config = dict(
    num_hidden_layers=9,
    hidden_size=256,
    num_attention_heads=4,
    num_key_value_heads=4,
    head_dim=64,
    intermediate_size=512,
    vocab_size=8192,
    hidden_act='squared_relu',
    norm='rmsnorm',
    norm_place='pre',
    norm_eps=1e-06,
    positions='rope',
    rope_theta=22600.0,
    rope_fraction=0.75,
    qk_norm=True,
    attn_scale=0.129,
    bias='none',
    tie_word_embeddings='early',
    parallel_block=False,
    extras=['some layers without attention', 'local attention windows', 'exclusive self-attention', 'value embeddings', 'value residuals', 'hashed n-gram embeddings', 'a smear gate', 'learned residual scales', 'capped logits'],
    init='normal',
    init_std_qkv=0.0267,
    init_std_o=0.0267,
    init_std_up=0.0267,
    init_std_down=0.0,
    optimizer='adamw',
    learning_rate=0.0013,
    beta1=0.95,
    beta2=0.99,
    weight_decay=0.06,
    lr_head=0.00971,
    max_grad_norm=1.0,
    warmup_steps=548,
    schedule='wsd',
    decay_fraction=0.81,
    decay_shape='linear',
    final_lr_fraction=0.0,
    batch_tokens=[8192, 16384],
    max_seq_len=4096,
    doc_mask=True,
    train_tokens=105600000,
    max_steps=9288,
    dataset='wikipedia_en',
)
Each number is 128 + 24 x the weight over its row's rms, rounded and kept within 0 to 255. Layers, rows and columns count from 0. Numbers have three digits each. The size before them is the row's rms in percent of the matrix's.

# down: layer 6 MLP down (transposed), 512x256, rms 0.0863, rows 278-297, columns 128-191
# up: layer 6 MLP up, 512x256, rms 0.094, rows 279-298, columns 128-191
down278 025:164133109125118096152110160151105113076130134143146111157136102152126123147149127090131104119098083114172137101103149095171129118122115103153165096130124108097169086109127112113113118130131139
up279 102:131125112176122147148141145119118191147189146104127104106122126122123109133109152142110082139154106137101147152158114150078127124118126080118149149110099127126124129133174131165165137123116142
down279 101:124095171127113135120170088130118159166087129113196161136143054163130130133129133087143099095109084132108163153113115120143106136153144117165127150153115118135105119113147129135126138108123152
up280 049:114146107105133113115100148102119143164131142119096119103117161144133138120149164138171132203115172123146156150156144099136147142127086167116123126124163074094091125146105140107121147106145165
down280 046:085140083104112133164135167105130161132119130139108147128091106135143119121123130129128125115083141136107125132157109157156119118152135133106142118100104093153121130137116172096122143120137124
up281 095:094086105128075088165161062100126160154095131122129110144130105069154111086099127153140105137134125096096140116115131123128110105159071141147143120120123113115134124079144116130159153139077141
down281 099:129136098117093108148121147125145129121154131129092120255142158092126141156118144132116111156132127102129145141153118123096121127158134139142138116149127118124139147165106147129117149103146150
up282 092:104157120171061144134130121157164131108108121136121103119145119137125082182105111123145110126147087086168152140123102123130104091122124154068164142163091145121143107136113104142125184148126130
down282 098:100127255135150144110100117143158110115138126139116137187101132136141101145149108168154129125122122110179082109133119147117092170104119152146150156118120103102174112120127120127146139103117106
up283 112:152102093168137120143122105139138149116144126111122147119151152143118114126129138169144080089119115113163105122087085136113161132115132106149140108103138143119128173100185177109132143141094157
down283 112:168136163135113099108122128119104124160129133137134091200168117123048172151151133138097106126125139151092142130108137188150092122174127121124127132147140125133162117123075129115117161088140098
up284 097:100117122116099091131077164156167142133135126127131112128114141170141118146150156157166108124105107112123114095126131113096124145088075110113114140091122124124132122104161117102120172152109109
down284 098:153158162108155131077106148114130151133114151112122129255123147126065153136127123091146121121117152159122147126143163118110122132122154092080108108087140129136093101121159090115132123152146087
up285 100:164113057103118140151079164146127142166121124159121097146106164120177141154150102132122124111110141134117164139132112111111113164132126120102110143110153103133129135142139152096130124138140143
down285 103:157121061110116177124144090144129126089124121127133163211129128126150183086130155120113127132100135134110120123111139144126107136101117110154092120117150137127125088122110166137113105101178130
up286 103:084105061079130116148160102180138156124174177143149123098104117146152083156088108134170134150132106123124110152123092103110105159112128145123111155113094171099145143115140109130097127118110155
down286 106:104164141114163058127112125118136126105160101135159115105142119132171139140062130157184110107129128123141154149124131127119153145119109116154095143139166152186145112122131071141107116134141126
up287 096:138137120118069139147109135116125182154155111130130124107114149112139126143132126176107144133088108143143150163138127133143082143130102138113124134128164095153143102138140109137129144136111160
down287 100:155115215111148151125080139097126127170057108129184099166117146086112108103140092147100159119139106147085133127115105107144100123170089125099107100115146121116116106151110081136097139132142123
up288 101:122126115120168134109094151101113161124117118155074123121141130134125154156163151099157132159102119056143120100126137124153117097076123126144140147109137186133094171112134121123123138148146173
down288 103:131165123144122149099159112118134132083139122079126134126093111170143127141161107120114163169114127074163126115100092132119139117105090143075092133093120136124127180167153127086134095108140168
up289 096:149137131175109126137147131124152112101178106154121105103119137079099100126115109106137102147091116123153113082183090148080144103129121103125132136125102147129167129128135157113115148114127122
down289 100:114153227158139158134131125188119107097114139142131120178103112128098135108146154094120155134116170095151170125107118105120104172132093087135154124130124151122135132099200089125103139139156128
up290 103:100129119134107103142145125133122088113154111144129093077154189150150152124102147147172168119142121128197133081138112111089112117116097141135173121107085130097109144108119121115170153161151154
down290 105:130183185118108152147130103117118112129119139126123161149068112121089137138124138110143149128116110124111126139158106149132147128110145161135092116128128088127124141115099165157134134101141076
up291 086:141189092079109074124082149096128152112155127143099129104110135113140146120076133104129153111116112145133143115166110112142144141119126168109103148127125136145165112114102147163144090138100143
down291 088:102130153128125131150161140119091139113106097082162140173144121118160169114105135137185116088092150157093133114146124118077125145149123140153100140130150140128105073119145127120101105111135110
up292 101:154158095105087104165152121138085179115155118158097180104107119126118140124122097120141146102141100116119137110127150106091151133155148100126107135083118089132142131140160135104129090158103146
down292 108:145161255109133160107119139127098151156124120098153142069107115129101158118173111125127125143138124125134100179117108127141124129118144143111137112093096162146133149136144111112130120128162154
up293 106:158125115178088082140099123139118128138101085133136092111121152143090106141110137191145124121087134103133126106139122084107140116123092093117119131138124095088134166103122159112197101116127131
down293 103:126106132110138120181102159147155121129164154144128139167139063126144129139078138087142134132105131112123128105123109126166136158145112114099120144106162116163138140137165086144145146175134065
up294 101:098135129132125085131139106127128157127136126124118134085115124083112111178113151111131122153108103119107095123179096142116134131130136107137183124088134119147148122105089111160116115096154138
down294 101:128093134158111111113129119090125133148154142147114114151118092104099108123097111115150120140112141138158101152142156136112136153154101140139124128137147138117135123113125100145120125089119089
up295 112:111141127104138144160109157112142131093141120132162091092180163150154118099145137121123100134123118163109128128150149119141195124122113142094126154127133128142134114149099163129122142108087148
down295 109:133119149103114089143151122144149133118074152121168107153123173182147138091117096114160118123130124134086099126114183087130136122121116090122128164104179111118132178123142117141156122119140137
up296 110:108191123123103123161117135125072139111149156113102171117069147130119071123148139122153115174130114122091112149107105136096119125126118082095104127081164087115103133102128106125089116129133135
down296 107:131142203140127114122134149157100089124190151128137137147128150128160128097091124137157174078137144146145105125144137099149144163163159110151100167146182124167110126126079104115119124091112139
up297 104:088109129122104148130119116147161108130086117108130099092120104139172127152108118176108145171119116134131139125104127130113134182069127134119124144175120128128102156161075108141131126112133149
down297 104:092140156080147142083092114127119132138137156180123096073110128170148100119103132118086120151124099115095122103133150104132192110148124094124147147118153105115129163159150069141129117108126159
up298 120:109150076143134113142168133082102167140145141078134122136125135125118129107144121104164128155147159117167092134157123135124168127089149101129099179084115104115078153139155116085137107127106180